config.yaml
n_head: 3
n_kv_head: 3
norm_place: "pre"
init_out_by_depth: true
warmup_steps: 0
steps: 9034
Each number is 500 + 40 x the weight over its row's rms, rounded and kept within 0 to 999. Layers, rows and columns count from 0. Numbers have three digits each. The size before them is the row's rms in percent of the matrix's.

# up: layer 2 MLP up, 256x96, rms 0.0755, rows 58-103, columns 0-95
# down: layer 2 MLP down (transposed), 256x96, rms 0.0633, rows 58-103, columns 0-95
# gate: layer 2 MLP gate, 256x96, rms 0.0782, rows 59-104, columns 0-95
up58 114:433498480504511494491515544487525520504500489509516469481554514523485506403492518494431550524414541483499501537466526488435511446528485565467514465497477487484522409523510521534470473534420504490527528531550436484456461386517528586554533573508463527535546470536563462457413533514530566505
down58 118:443477483467456516527559556447512572503458470488541417515477508490517507407494523501493586488446482515519485478523511499432507460478503599488503442538448501510511502488475511486470420544379488484490536517533430516509439433538495547544505485521479456559524448573505496555482527500481549552
gate59 098:510434460539505547509493528477560507459519426488446497475515546469563598524518525493542536485461481548519474459473491564561493500510487559462459413484575543451565517549488512486454499415483469530438473520472516574512545464487478477482560459527459462483521496515507405457458422525503470496
up59 090:507553516493444443523532527512493514505482558459539496518507480522496446509507471515447449549505536401515534533533495444451486501476514456557523568532463480558451461456496490521530460564514495494599528453467494427530476482506512513561413561488538476570467526486510588547552607486478495497
down59 092:489503495544437541494494539461531432488588528459478457547584420487505500467506571507506563582460426480570470475455511514543491532479541533498463452556537494440528506555483545483500466486533446536521479439446555532517468458498548516509506551496449423472493486500457440527483441522441488471
gate60 097:489451502608511430518423576574507553505503448438485479545519529555465494522529520476480518497533545548529556442442503455496473543454501522496446518540579526507481560529529536462539506508496550453470425511478481452505501592468480501508468459558462484481541525472547479501474546496542410512
up60 091:516559573460533524535517483526455449501495485557531431480504425461531497510421470556626484516492445483485511501546431527487526466489519455444490491513475517462514456511541474544480480437485512467463572519519527524577541519508507476429574515503564535443452440506428517477569502533485511517
down60 096:505512531482483561524492523502533582493531577506528532468465481476472455456504579501464531461483459452464457465507518535541471445576515501540468491525521439413502480541558548495551505513580421509524566475476572504493532478465468430517505468420540489463424514498535521532540590488467532465
gate61 101:504550564408491539492521528504499500497585555555558495522511550503470503520476479539512478520401510558569533489532490480442572490505520543491500483506400475468525407415516490559526532511456505483470523483480494537479475490557510438507522552516561556465517501523480517473462547416464573510
up61 101:589492550517538528436493487492523455591471518598431497496510488502529415501405539489515483454495484541508568497510515511483504483421503444491497494547493514457515531574522498486455500492501512429462547521516483499530545521357480518443430506507558536466487458507456516508495491460542472509
down61 096:497509516511485501568484526505522469457567448452534484514502411462419486466548451511512573486512467460492480430516579516434524523522534501421383477519456454547505465538514456498496548512435524520487480461499546499559447461566425559513531513500514498530531458462567453542519489545498485519
gate62 103:526508474497497580509493562484496444541499546509464502480541485481462560475518442554504495458481479484501535458522500539489509555481496524436452486471533493474516440497525500511462527392499502492477499510475472466504491435383490600383515442506524440474574524562568453516519522513557555527
up62 108:445525452470539456473541467513533525420581479478523481551485518533476583485570482449482458482564480517438457491463471514555572536479546480516455479464520562479495531473567469513475471488517497480524494465488517442506555578522458522543549524477425596495438490493468514451517452513505404508
down62 110:521470618524522492492433507494486539600447508550517537438513491470479447504442487467508528486471573512487515490534504497432401478493468488524522493541520462563517535461510596556530530510513481496448492518551478524530499495493559477462418495440544501500498534474504483481503593428436556500
gate63 091:520468414496514537499435518476569497478508522491447525446482482568498527578495497531537503497456437520458553581441509538483445501584416509473551457542521531525545486506460544457577439503484515569425468533542514548440458413466487501479508529569504494536513496465521491512467465520536494495
up63 094:479568485570497522560539494576455495469489470469478477564492521479472530466545495518533602472413509512542470450515446482553536512511511487498407533475424512475492514493526466551489532422525527459496551507439475448556572545464498498478457489483470443451475543502576453506523525498537555559
down63 090:446518460519516466562563427528477465487417465519497454537470421499534487478495449491507480564527524476524551402525467478482423425434477489467503499511478460506503486544471445477488476431536549560445557521462540427493524564519527502545451483536498507480541457485460533442554450485532510451
gate64 093:496480505543459510458479538600506545502513487512500505463498549553448533516526483507455475529557521461484534509430583448544483530500497544506474527535484488530494469419478449505437434559513465505493478505491566359484519446506475485553471481483539473535472410510420523580539523473499490542
up64 091:560481520477536512437451510493473470522532512449461507428508500556473523508569497491437436566506579538474513486505517473536540459424558481487506556524563431503442509514527524522482444543525495513489606558519580476439500437524561523525506501542487529498504561487409498522463530485537512443
down64 092:539484504456436496520464519415441512522469393468513486437461531512425421501443489564495454549556564533473507482533454528502468469543490456477491475453461526557566470475462473530539473417458463533509574447481473493516416496525465434532519479493487540531543468536552475489490512486463514519
gate65 105:417474487539485480497451514526514490461476474438528579522507500523533592475553509549525443511440557453437501543551470523536521457507479467471553526442531513472534579543485494492480512489489433590479478430532499485569524491450484508468502455451405532501465481468511510525488388487491462521
up65 094:519536561481436473448490543504527435411561492439463491534505466503520510530458487453561496512584490504449463521537563510490558503479501452613455498430561527508490546468490527494468462494454568495528542527436520491537526477520459472516461446453486461475476478500449494559470523590473453462
down65 093:536470419529526550536534491478434530532624574478477490474526475519441467496536504542531470533511518509456534461504496496536472587473571473630454511497582513464494502498482475450451520494512525477612467486494530488444499494508453470488517560486485486504548513504533428443509494543489492487
gate66 094:499476448468531477525497532555553496586485544569502492441533504513496462476495465457526473451458504576529573506449520504506462435511481497513536514522505409561523443470521518518522524493471545472437547461490472450463406492528567505483483445513559505500448523495497514537448535421537612544
up66 110:512442528448610536501508545514579525505510472552594501482456485488512473504527489452553505477516506532446566511526543470507465458475502555460502530592537457510545450441521537568431514506522525508439501486510546529455477510470505509459470503510565557483448436525500583541500560510568513454
down66 107:568452513501544529491542509469577569537460476533537531524508537478520442515486538475560632531504509522543507477512533512538517546500534549508523561500507529501507478447539536494448587536556565434460474490492546468483506491543487491446565528494482479492429537495536540568545547534586520459
gate67 091:567480455529551499535452567509497497554489552467553519459477532481565506549534511501520511493500492510492506472535494451527426482518400538417543469496571541603504516428521541481477572482539454500485471492498504540450514529504479523518557449534462473482513489506497422438415572456526551479
up67 096:507451442503500502522465639491486471522479519491529483468514556524511489512452471494542470479398446500564497483531507536482549502442463591428516459398500524519521493457521497524476484421488534463474462548503493543545543538503464540469512474479537523528535433491544420494459512414482534495
down67 092:517458437584540475503488519487454505540487508514490544514520509577514504504485492437482483511498519533536499527539466578486566540514462556434523496457471517459451550441413598451555480460524588494439533570469500554454525494513477572487495482469457548516569483461569514505568501484475492502
gate68 105:492529513427494572523502492536473514461498534473435501481478477463435527476528469516412502470445476494560481555471535516547471556487533504522462567497455525569565384477471526504493561471542478452439511493500521466535467449491559491460501534438499511420523552538546451541512482495558572549
up68 105:499510506507504437482472444524436515416543455496489524492538494498554502508483482504571458562470510449491507435452511475513461546521544465488490518516443524554487440566495478545555493526473520575510517501447436536399482510547497472499477508467528529553399488518519447459622495526510448442
down68 105:474479421452442488506525539525550491497493509516510476498433546495515548495509437533504498471449497434521487574513461551549478463492442476505510508532521540543551532516390475437489404521485541452536505493530525436506557534471458572484491453443445488523589468561464528499414518530487487534
gate69 098:519584491494509473524523518490475459507503573490506574506535465468476599489505507505493490519461535460467493501604501567448469491550560459500490453467497472473487524497571421547536558480480490554514515551425446486535465498521543448544477444537396459515484461554448469434470506503548511528
up69 097:490467531524478454477521528474470498496504516446509414465501491461587550439559588514450474487553557453484494514487575499559568546433539482454446512435457463528525511484448535518496505454450500476529521481505481425509545517568496528485518470466550452492494497535483479491595555518414553478
down69 096:460450490510579535499527427491559531526517484539502505521473548491490444486497507516533494550549484545512494485441525427525469475442503503536480489528553589554505512509542470463515608554569564416510454507560545524536461483456465485490509564430537519492512535487505441587476437468498506458
gate70 108:486566474468543534471486514563425498437475556510464518519514479460447570432510488432402500508543522484512486525491573504469521579517562477536482519457439448562472468446525507488531536474499496460542570528500456422500440540458522523513506458439468476461541533568547482444525498521532541513
up70 100:542483511560460540476447511437527497556556508475460528509563513507537466533552523494586481535495438480507486538482457482491504498526519528483546512520525547463494548516380500496433508578444484513478539471570512543495530369542483575482530497535501556443563542510499433506489485529495506546
down70 103:503441573511474507597611483498524529463536441475483480533459465566505474551412486542523511499463504521533506436549477550481459445480433459463453501563550515492493466495538535500540492496533490528472474451409538534474546480423482440487516549513443442552465447486478499537507503484544484518
gate71 098:546488489532480490463494481496503491513491538488512526420475538432538584484509473521451400520473463558518568438517571444501469477455552500410440514436539428442479494498501555466545511521488516531541551543530493565459458515555544471551526510543503553453505486569528517453450526498455530520
up71 099:545506514538490463464489447504488482507515557482494550431442578422563545473526470501470389514486464542539563436542545506496488462467543491407471513453566429476487505501520542469540521522496481554563553546525480534478442513557536457531536530503503573485506452564481534476469519524460528491
down71 095:560520556612413539533529504486586472515505515499520446503455498533485460502478507508486535500515541496500495468491463460536550511433547591494443558493507499478471471460514494467516526492449534506569498560484435447572531454564445507502433501577475547509463513492458480542555499528584462498
gate72 092:501546510475549515491423539479545442419555541526484487477541559487504512509465498466500451529489472501472524513556505462576457449520531438516552464582485478493448522530499544437585521537541470484505499509512461507511545527574585519549486532532538530492488546403472532569556444549448499525
up72 095:510557507479544538476428504470509460403513514503512475491559523491527526470466483474467468553499482487534534543567485490552475442483517460574532493613494471487459535585543542480551443494533484452516503501500464515541499517561606524542488533575538537505510505491461535550568505590451507493
down72 087:491490571552475479507455511446535536550449506471542499518523466536554531506555451428485493458545549494481481551471498509526560502560498457489530523477489435458563439507507488412527465397417560501511501492466527517441562477478489506433447461519481456486545462555547543530566526439536503496
gate73 105:519576427535510449485511429540526534582546533475578538582530467481475481504488514453494521515498517523439527498501468476506512493510530478484518573499518482492482575438568488569487541557562518468497488449482489527449404511478467550570464523476509471493449522423439567533501538474472549461
up73 106:453509618507521505619467512501510510515566543513451476484492506408549541477579460523474526511529456550402506533451536415490498461518455468536459461551505534475446465441507531517453566486497485551439510489491505518506499537473551480475504479493458533463500462478493553484538455479454557513
down73 110:431522598479497544606469505481479476482503546561497474437467536436547524435532455538546469490469537429488561548478526456463519467512465530520503430504488473486485448455495482566537541423555517511418494520569465495520475519489572524492535469489482510531491463538502594451473490496464504484
gate74 102:417537481478512442494599472582473573417449490488503486503461506521506478479506525491519489551537491538515576484546509461492488553539426482441497545476557501540623525477516463496452513564482483474509465481580492473475522472532486510552478504464446503464442520498497524518533485448474401477
up74 093:506429501554483524472450540478562447529488409439550480493506468445490533479480463490460487477492520506501452506463543485498482475445539436488499377511469430549454476509498493484569542427543545527529524490454544583531475447499543507504480494573546461484579510580488503499496535460491494439
down74 098:538478522548443463500521522539612532401481532482471511496494514531452508521492458441466500490528582543452444448482430538472408497518488435449493509438439476565499508440474464522491535523497513457483466514475527497501532501554516460428500514501576541555422529468526547450520484479448499489
gate75 118:501514488480519430545518531492507551494451536528466522497516462550586492483491471501499583470496533540488537553530463466511447449560538460521499529486506481477519541503453483526450519488450495490514478514477506475489571465497525501513440442509468517576447555392397521570427443511564404497
up75 117:531481563550492515527457526486528568571608506457453460531511478567490462513509438528462537558523490529468577496499511483489506491476560501501469585569498487472547481427500505530484539516498420503424504506501465401462465541484494442477541490517511583561554523470479513523507505456429509520
down75 114:510398517514545473548513549517528530516532502429559493540460523482542453515444514460472494543529585477495465505544526486494536507501416512500539509566556460518531467473564516573478529525478507457494489517522496444500400489459457502548558559528475484423519447510537476391469561511488484539
gate76 074:467522517555518462535500532458556516563502499541471571489461499528575476487525493484518457461556499531450541440409510468492503527505484514490513511457476533505505533468468463428553550506527528472513414478471494390480542483407479447448488566399565507494427524453461468500512510472491453492
up76 083:447514489511484525511461536471566485525475492513551504538595483482566481490555459472560516529615532464470519454380501503507426503428484548572528478435437532482484517464495483468467514533524552441580481471511521456505501516459445505455480546453465482489481529475498422483523508522532475537
down76 083:467528549433500561497451534485474546499468494507564491534571470482575518447535431489546481510521534460488525534471443567442550502444485565540526552488470582519494555537500441472480487492472524465568485520521504493572541548527487534534473578599425500503501536483432460535503547500479501506
gate77 104:486526437516583491472591475500491561410558525530473505466419523506496515493552444451544541469471475529485503547537518502442551546564446398534507536530490458513559455511518479509456552516540556560496526456507516523552489463521570490474535513450489501488531527454555509558476426533479488482
up77 096:457471424556590505445616488493510561416522513487496476458457523505539557478513453460481529500453495554510527509501533545434561536547446423557483522527507500487550416515538516499501505511565515522477534448444495497524511490555509537491539549452488514506514531500560523572491444523481449449
down77 097:505448458568567489531481554461515537530527486518469438405428588532481503514506464498486531476504463487481500526531488462465469501525556463496509483427451494461406503465551481453538464504480540495480517428552497556500513534474548545498490518490532456480581576581465471541580550499518448490
gate78 092:511495464512520477488459490494490477543522499515493534427430521547518484508545470456483492517439544473473490559464519468489443443504567473508532497518575489520544456569472456485561455541493529491453588546521465485480477489469458540447517476481652603554446492485521551547483490489536542536
up78 084:504531593480598567518519445589516497486443477476471528522500494468471495447511547492394458581495487493547566470522503532495570515531505563553523565495499554548493496491519480481380515515502450471487482499521488501502522497538567511474527554480482532477542470534501518461490561461496544427
down78 093:442483533465480469479562445514484450501515546509446480461524525496484484481430441570517516509422456584435516504504460458555503463466549554514494516461479548511455467539451521514459565490477465435432492489570519440429508549465503560445409555499483544522532454500559463499486477492479500454
gate79 088:495422539508524503511458484513442500548447532551514564500488469512462392526551545537528456526547538518508502533495404464570499552554472457463591477454501454575491521538476537480506545465502504411453531435496506487510497480487537566451516531452506513510540465448434440495492541507528464493
up79 087:486594558506448437506547490475540527373493483481458510482503553494543560499505533512484526457462509411453502465541512499467531480501523476504502521547520393484509536565462464535496452561475493540551490560535479486466515499579495468560503497593488549534444531479551503552540474495462504473
down79 093:507599583471426482524489526481507466373499530531500472549471508542449452615520506515469493530445524469510563458511450444482527474526539435477512452539508432487537571571534516524491484552466546501514558514474501493479517536511538458503482489537538546502426478506532469543466469481466481522
gate80 089:519520458496523425543485515514556551538553487489515492500503551543546506492480544478552520499513536504460490468480415494482585444539450497572429476437519442527533500441553550490511526497543518473470441397550415446424481519453506549502522508492503482517498481438453487455497505408483477546
up80 097:494498545485534578418570465504452551493529507493465485522479512469487494457560450512423497577490501463503465524588570496548466572563560493418573521488430497478498461544432509463476497545476511508549564579482492556522494480536433523518497499480529493481535482493528514504456434521502529555
down80 098:556442497500485543468573504552449565493456516467432504527453521487500498504521508548445448538500500437461451530497577562516418556494564490484572553534486446482493469559451513454460520511487504529529524599472546519619467502525490476451488544508490480484496474473457491519487429490488558478
gate81 086:552431484546504508464517506458543483540524534511486507527573508492412525482541475509543451494410497534504437516499440575525482446490467489523453521543555504464479503515487507497537508549548538430436502449587483530542494479473478503435442487467400478475458511511516481427498526557493600537
up81 088:590507507527490483450528470422496515535482556609425496450534502514532419480513492529550494491484527498532471527471467524453482425457478454577494477543545450475472505540502496479574582563518546492536542499522504551517460509529480490528448502463516507510448495420517490437457456524417533464
down81 089:530512460648455489532554506487510499505562486510532519487518534524521485536577503497529468496453478498578449520504475497602495500520472563485490528500463518470472503513501501471604524561441550438526530546515486467511455497468458539504480517486426497541453453490507493398570459530463546468
gate82 123:563478610397560484510546548473467499522408513512502517478492401521465493483483520481505451466454508530519463459441535542431533478502529540480516507443542493506551463506535465537495534438495541562511530478514546456515480525425514473488474500457576476532432527419485501437495475449530508502
up82 116:594458396468452542480516490476542572427557515497571481454476514564540561519433523498463485548483540473536477575500506441528514468487487521539531536542515434560498484502483530509508468572475502470515470462514491533496468491617518508572580484537441505470548528518485471516512490516525466496
down82 116:557524405431493549498543469490440542457463535485522550507502489587472531521471532452526492525538541509550469474413531530581546421521473527457538448511466493572506551436487504566551459533488491476500524455538515474415570448492507489532467490505512484457507516473576526459528485452513537485
gate83 096:492499523493535500563489537523488489450490482625503562502426439489512492514458493493480446522568490498479487567506501504514524489508472448502521515532475532558465546580496533435429507490557511538507467522457527491537500542426522539464525423496549568519511454482517599503586488517426431472
up83 102:473472489516519545587491541488496533430501514577567547519446473539506488519487519526470530539515466465486519491467537505530516526533439556470486524516442545563491498573450518453466523498515514578494416585448494535498511542467458555455534472440571500523501451462495597538548449472457445522
down83 098:452568588545478565499419554439579549496468536503457583520490462493454533452484526469536533504456474473481466531534554498534508475469496482509492508503472563534483436498537486551447498494504509482521545606427455536528513501434476504515441456482439426494497433519508487517521505429471462490
gate84 091:520503501534490487560490509506460516459506522484526462552524492450502539519518483460516398559556452488436490404484435454514495517489463546494492554561534540554434502392536498492507567492537554440498487538440486460466526488565528452519539484456464463477507533486442464449465485439533508415
up84 094:503528531489503476436545506448562486550484467510435526444521528518511471485477503537492569448402533561578536577492538519506533461561534480489488429481457469480595490577496510501504476516521468556484558474538516515497479518460457544430479519555522480518487494548537516511466511536429488613
down84 095:527525517508515485543470486543494501435474571585477523537521510543489470523558414551464383483515464512499550440477447459596496548479505462544514482533493506503432469484546565506535564511555536471464471530549539529489524503550524479483585476465513439507572513482511531444490498442501452470
gate85 105:550506537506583424401474467444429532501507502462427496528513503520525468566548539512427439476525564503466539439505539553477581472522500511487406507461410480480464511541480498511518492522538479513498455520492515550486526552525533521477427535532564452540532533491494459473528555469526461504
up85 102:528505551488615514525466487510489508566526534427512554517465536460529502554544513444439488536530503476481542416565494514466489548503454542435457494551467488478442550429500536516521488503513474552497470551431479436512448545466500559497476480499584498525499472442423552467575504489478509476
down85 107:576479507523597519472451439478475499535481497418421482472501536532507427534464507468437472474477540477451549460545540592506503575501521509517468473488490454521501513569516486501546550492490475489493430530422544520573465520502540480480417527505549497549482519481469514517439583483482477559
gate86 105:483472446472547522471475455577483470488502468467544473479581462482404540471535467559510522457499506461466443451514515526531467504483532466499482489484487504498519490611505564473556494462601513485453532437536552492564471446432511474549539561450509516437496465489486509484510552585517483450
up86 119:512460524545480468516518556449630548521471527485498488514496502499534440514410589519502550559456564511468523422508483477553504497521466543494475446518511487505530498459503469518493522553417503533519516523480445478517529555525543523505434449580485458498476566487501445535424493444460555534
down86 114:527465471514441529493567501474519573579430552515514424484517547473503524504480500499490510578413492509507505427520507481590538492473523483555476482509492510526518469489512506513474486516360477550518525505442550496450487549516540440493453483449538447484459511461437491529435535510408502502
gate87 111:459464574481526402494506532550487455478546484498476573579511500479457547495468526447496438465597563464406485494528465461466520550539498455485534523508484460523492579497498459476500552534536459490543476459442536420477529498528491436567504516472529504497459474466511556492451546466476461459
up87 128:491469416541480526495468479502549560484477467427486550439496512506492545469491534573490506583537462538436559588502538463468515492560506447439508533493502484525625521472476506538464480548520480524492480485569500498507532468580510423529532469553461527501511535586482496535453519472457502540
down87 114:470481425504479466490466557465496576454518456463428512489553530544491529491503557554522507534558536535430502539535488442438460530538487490437450545457551489521535595483429451549486594541482492517547449482537521472487542489532479473478529572513483449520479447532584515448481514475515493508
gate88 098:473504520513483522574451489452464481538468572428403519463481517542485538525552519495540548482543474416446452451520501525437451495480575459498535477492550438391536570508496533486532489452465496582496465519504499521444525479489509488550548515519500523530504535506511427501522437541474555547
up88 100:493519545470535480425539494481510499510509498589490504537497492561579449445473440474465422437476531533522474612490533519542511543514545454491517536543455487568499526573449476470453518527554539494510536468506480445492441500470461425537501445598570514472468466468512534508501493523452473492
down88 095:499430526483544521521512504540512468596483551438420574480514507569479496564511565481507536499531536435472502519481532494437550510506469476523536467511602481466519591513512469454462528458502519548502480533426521509465599508492480494531602505561551493443491518495504498457453489536495523529
gate89 102:473456585504484471508503484478507554424517480433499457541506469458544459475445475518504445573608458463519500464487548447603511531464459526442479459515458468541438469474478580574498472529513538498541502499485575481492563504531541445479486432500488561470455454500488499513511530524510449483
up89 102:532505494534450547569518530559493476480537478565467512567456519494501504534520487460532466517351559469487494569493573539455455552536521559531512545563483491541511415527536473451541567445549523494450427497489553527522484484515535523466464510508498528471522455428472454493494466518529488505
down89 101:512504485488421439457542560501596477520457502512565431519447530473488527480497490544463466545454505540490560536555427490473432519454475489483545493542489462506578491422488496518502482519460526451577529492481470472563509444529449484526528536497549436464531545411466423541493527495477523473
gate90 091:581422566468479545529456443491472463467511562507509543574495517509567496546488464523498440516427568509525514522600436555543528513466556489535596515497514417529514466556451471487466530502490447522457482483448453482584512509481490516462515481455485490486488516465470507513538483442448529508
up90 090:509522511514474500522499444511498479518515474564518473475415493469492480573583488514555481468502501408432522501496473472527461474540451523416505443528484564543481500425444496446468473487534458471505500428487631539500499514459517459500437513510543455513520427572479451467540536481540508463
down90 086:519495504531541538511541491516540511550471375424541485534507505531598457506567504531530545481460520562427456487501513469543485464534511550441456492502480571507443505467495508459481490480461556528457559482504533538482453530557477564446515445587465473496470439563540483486455497518459519475
gate91 097:499499574530487505552540549446527478457456479482515502450483566516476528481466487446554481494558476464538551523418494481531529530511460468515494540500480524474533445428471542500431508552475430514530411494530561461478526475559495464476455491444527519450462435424494553544431431475479429523
up91 095:500523438454541483402516436558482522516525522522526511569564489517489498511550511508460482533450500531500464514602498551528483519485534486522485460516530526548469565588507453482569496484530524466474557501488477505549468505504509565516541521523423470574547541620501459493560523553541524455
down91 100:495553523465508469487529452531459479464568457487470460554597466488548404513569506529419482492456547550502492475523509479472534501505505512463482531455451449537507516520433428534501474511573543481463558494433482484524522522497499419513599498492525541539518566564466512586492482526493522470
gate92 099:561539544502468475518506477494566495512499503525523488481478464538548431508531431449415540496494528518538547441521511468496457503537527540542472519516478524564520445444439501411455467529393551461471470556558489471475482458500445543470480517497587520425493539439513459559454477493549510470
up92 096:555497518477523491560529461471528488540499474503537469449431489505549504496537436434424528505447523504533525479483557432530435523519522531508461525534511521521551455441441472447418454523396527492434506589574515461527499478512477539456494512479564473409501513499524539553482494502536510444
down92 089:474435486481542527482498600515396542454490512559513513467548515508510542475439510505548451569542476462453528549454484467573538408510452429470549495492546500521508521523502553538508544481569486524527519432535517506473557515464517436523569551502464552514508476532469548501542505497434515542
gate93 091:419496518523461454586457519500482462519461549509459577520462493526463496571498445456515509554560547490481487459562470520497461514555471521506525448477551511489540553447457486462504511501556495511524528487515546505469481470537602538577548433530469470530411468483436453541481520443546467464
up93 094:462532505484486509562497452416516482507420552530476556531471451571524478493544477492589481551496475550484436495543459510508533443458459477481549479519582493445451517558436521514487464544470454574506463534483499522457585506478449522558508478492503582498494542544451510486442545463490451467
down93 097:468525505492502481550486510420519444514457491527494505468466509480538502572461458499487536504558499538566449474472478525447540575492537553539427498464478504488549439425485505546506439524501535505557504467536509480506514544513530549455502478612499388456463547552477519572517535421558501493
gate94 133:415522527527515534528511479501547487449480509436499522546605473416478462508446448495524530491471505559502451537513472507559486468479515501439530486473528465469462510516491547506514501577599561461490508508512492559457481473558533473470558459526510481494549522466556448604515472556529492592
up94 124:519477491477462441498502539498486521507516497531513514484466527581536525536548563552491496575532521410470565458542521481432516480538468531532495479484475487490547482519498420516481497472443466550499466478486500490524515537481463492505508480486473497613497528536483545371514489497491504336
down94 111:507450519457495459531460486516514519507501492541472517408472521605485549515522483484492508560529546483474534471494535510415487489475438499542483501492430493487483509483474501541433530457442453485520477499519524474536534534451432527520533460539507508539431515550453535346499477546486486391
gate95 108:491536573508441529496485528555474521533492514439511426513457494521477473604457452515560434549521419503538459492453498500437453495431456506390487481537516451568508510502450541469472511518482489495458456485475584516498504507573572459531538526445462501471511508501491484526434483527501477438
up95 096:565503549474423544537508524510559562506502502425566430485465539480500446578449464526518422556512494463545427515481490514465451466452476516410487493529516405556500470472477569486506500560494470514476513417511532532454489545593569466507541515487503511470545490501485481522489486511512507481
down95 097:457509485534516550453542545491496533525517563478496501481438557547505480529508551410552536501497368528532537471491497473474518448434532510485524496571515490588417578532473512508496522493460435501458498530462505478508425475494484529463418487461417555454520545475522528541453502503494489492
gate96 115:429502517565557509450473540546392459494494534432464588494541542458492549480526557487509523468505550558428520474549461484554478561485457448492459450540479504472535553473486507421500500486507489482477536506507468493490522479472516472506474491513447431447502539586557458475444459537566499549
up96 105:542509540483430430522551496519550536520444502546523454527465484547500481510483437508448511484506444469595466485453505548432550452484550536482528545486477455546527445513523471561534531481474487517523471499484513515554487483480518467483580522458563550576477516432430566584543483465443473460
down96 104:495527468571503543507420518471481499507495518462547494418537462403427576500498514546487529490457502536372513479495550477492471592541573476508485502533502499485528501578460470470490554536485514523507467430452543481534506509543406448455527547527526461491537512499480499467471516545530521535
gate97 088:559487492486445469551501446507512517501474567451554483548487500513474482500525505549495446472550547513512531471501407549575567468471527428513479474538592430541402544521495508520463516526492485523455444473481443489537497566567490504531457420542515513478458503456462507564489527443447464488
up97 087:460528507479539505436492515532463492485526476563470478494493526510499546505469512441482568576462500473513449516498519420437458542523467598555514527503423551484575457447565513467555519472505512473567546505508581537457476482438479477472556567467498449569506548520534511448483501572503540513
down97 097:478508506465474572461442538474572487467496520466549462558527531509488556521452504449512559553457536548493485481518461406527447521481444557539493502472500532474530533502519483444560511538521487560484539466492505514490468492435433435488584451503431437524524505416421492466460546505453550526
gate98 113:510607483510541441485546565559531542548573506522485489476474517471575492586480493534486512490452458505495439463490580510500524517448509490413377479486469498516529477421502491530592496522479512542498453462510510524525553594553490494530545492526487526461503467511537489493490469483469503554
up98 086:469485463496499465519429448557539523497438538395522505479513610524477477530413523544443422572587508450485508437516499428529524518476465499479455509550524479509519533504502563513517499479529538478528481450506601480442471558473505447521510524500502441511447467487474508499482456522475468460
down98 109:535595449513503476471546549552511519537525504514448474507467505463534454617495545571482462475440455492503483449522561497517523507459533506415439474472464504504515499392502505571587535537470521524494497441532525500506520566539500460484568492499473533452504499509528486509501492496495572594
gate99 094:446505533546592482496441465473468489485528554491515461566537487482462507503457530550575516558578547504495510533516447481484478542486536453543544539479524546428464541505469507470501453523485527464443523610493523467486507489484535470564579507485505419531464542527458541470485563443445495433
up99 091:525493480466471545515479487455538498460468492447523495460440427498557506506538483508491491477471507517515506552504456505510515413499510502469543470533449416540441463476557571465516498530478569422537475459530525576430466534504490446480520580531572443451510486521526447458448562470574429501
down99 090:427495496517560504521434558453455492539526494492494438563561520476496561535434566532489528507517542492543510516512472512555451489494549485448504580456477528508549547530430431423497459540477492488450529545494525442559514533469566520514550495489528479580466502514453439520524505395478514503
gate100 081:452484444452530466502499506551468581478476530440514453591496537406525573538556551442477460557561514451504490474487485550558562531532488540482473579494473502538486508476482501482545533486531477535572529539501489529471482450521559447515509439434459444525511504600538511492538503501533507493
up100 086:509437564499452535443455542469539472490540475562571462471578454566488484443406432523497540455450494537539521497491505447503463477448492533529523435519551512455493453544473478520443424469484496501421520449498538489563520560474467522486451506558549516492435507450465487517465508485483551510
down100 086:400548426459569509555504402488416533416470535424498519545488520467529517527493507452508451493486538472478529539563503479485528575505481466471526481501539511508523478483488503539568566511525423501517491487522507441452491534555575490498539517496470540501545508544528528405511523491503464569
gate101 103:517453468483541453426468469552506502502463534535493472488497496573486467489487557475446484459590527504531510566473536466498458496441570402542480586506489441489509567477491519546513483551524437429456455470494498490529476525494548506521563545425534539502500543494445510507532513512479388474
up101 116:472495497515607458487521480527475563487474540466545461495521494508509540443527517428381559427528504450456539532555452464482535527458554468532502565522504463483557509470437457489465498519584455490458473479494457523479491542503508521481509498481493542540464578509401560478556496510532453482
down101 119:524514500497534458514561496499434516470483575465545412523527491503525551445493506404446554484575479472472510484503496511453535546496540530523440582499454431521579511550447469477468443492534471551498538506470487494511535561469450533474437564539521526521483579476485513472519464510584539464
gate102 099:507517491478572499509514472479460516503469526543438446553474431535526518486490516570552553475468480450514513520609528551438493512440537465527412472505470517502487503512456491551543526399575441518422591506484477526540567460472479462444523507495476508532529504521517512473543549531533516440
up102 095:521519484476508538494504451413493502453521500535555484506538530514445524501546503497494553524432535551527496531566535521514452523397580471519464442506520451507483448538453465588487474503563435439476531490510480557553506471451428518517465476486500547489499536510501439521524517456551619541
down102 096:531460518478545547454420518540478518473446491472493501557455467529473501509483460439538468515462492512441439525477488538466562482559450445440483540523527543439518506514506515478485479614437547503436404516439521504558513536525535574522502488512445508488524453490518539458512501495432405509
gate103 104:550510509511514506536565487526509484430491480471508521529519502463520509493437479538469546491432652534521431519570471496568495455477497505511475517545525484621553496546474496482503433534493545433518570504472503508525499533486553565537478531531539436448482589482508514498461467532469484487
up103 108:564448486506477463457476500493466535527524526544514458444474462590517501454529497426522515576462409508454566551392507528484548510546505493558483543459447516441508477493530495524528487499490503480430430474560458508447522442545461497428525526503487516520486479470491446546488539472569565511
down103 100:534550451503506546544467433528458577444528522555428506533627437569474489455470533486451537443516533527559528462494467506517477480484528479556423559528511452557462459549467593503508513528526525505503529478465471476491459474501514513540447469544516495462498559464467504487492496476479513416
gate104 097:473482511447491457488577537583563525411493461594539529495461527468547489508506452511513461446563508487510483498490517448508515443533442505463518532498511442570554496454482526564531468530464479511540529486546618469505496535480498461506504536475560608473506473483478538541452487503534431497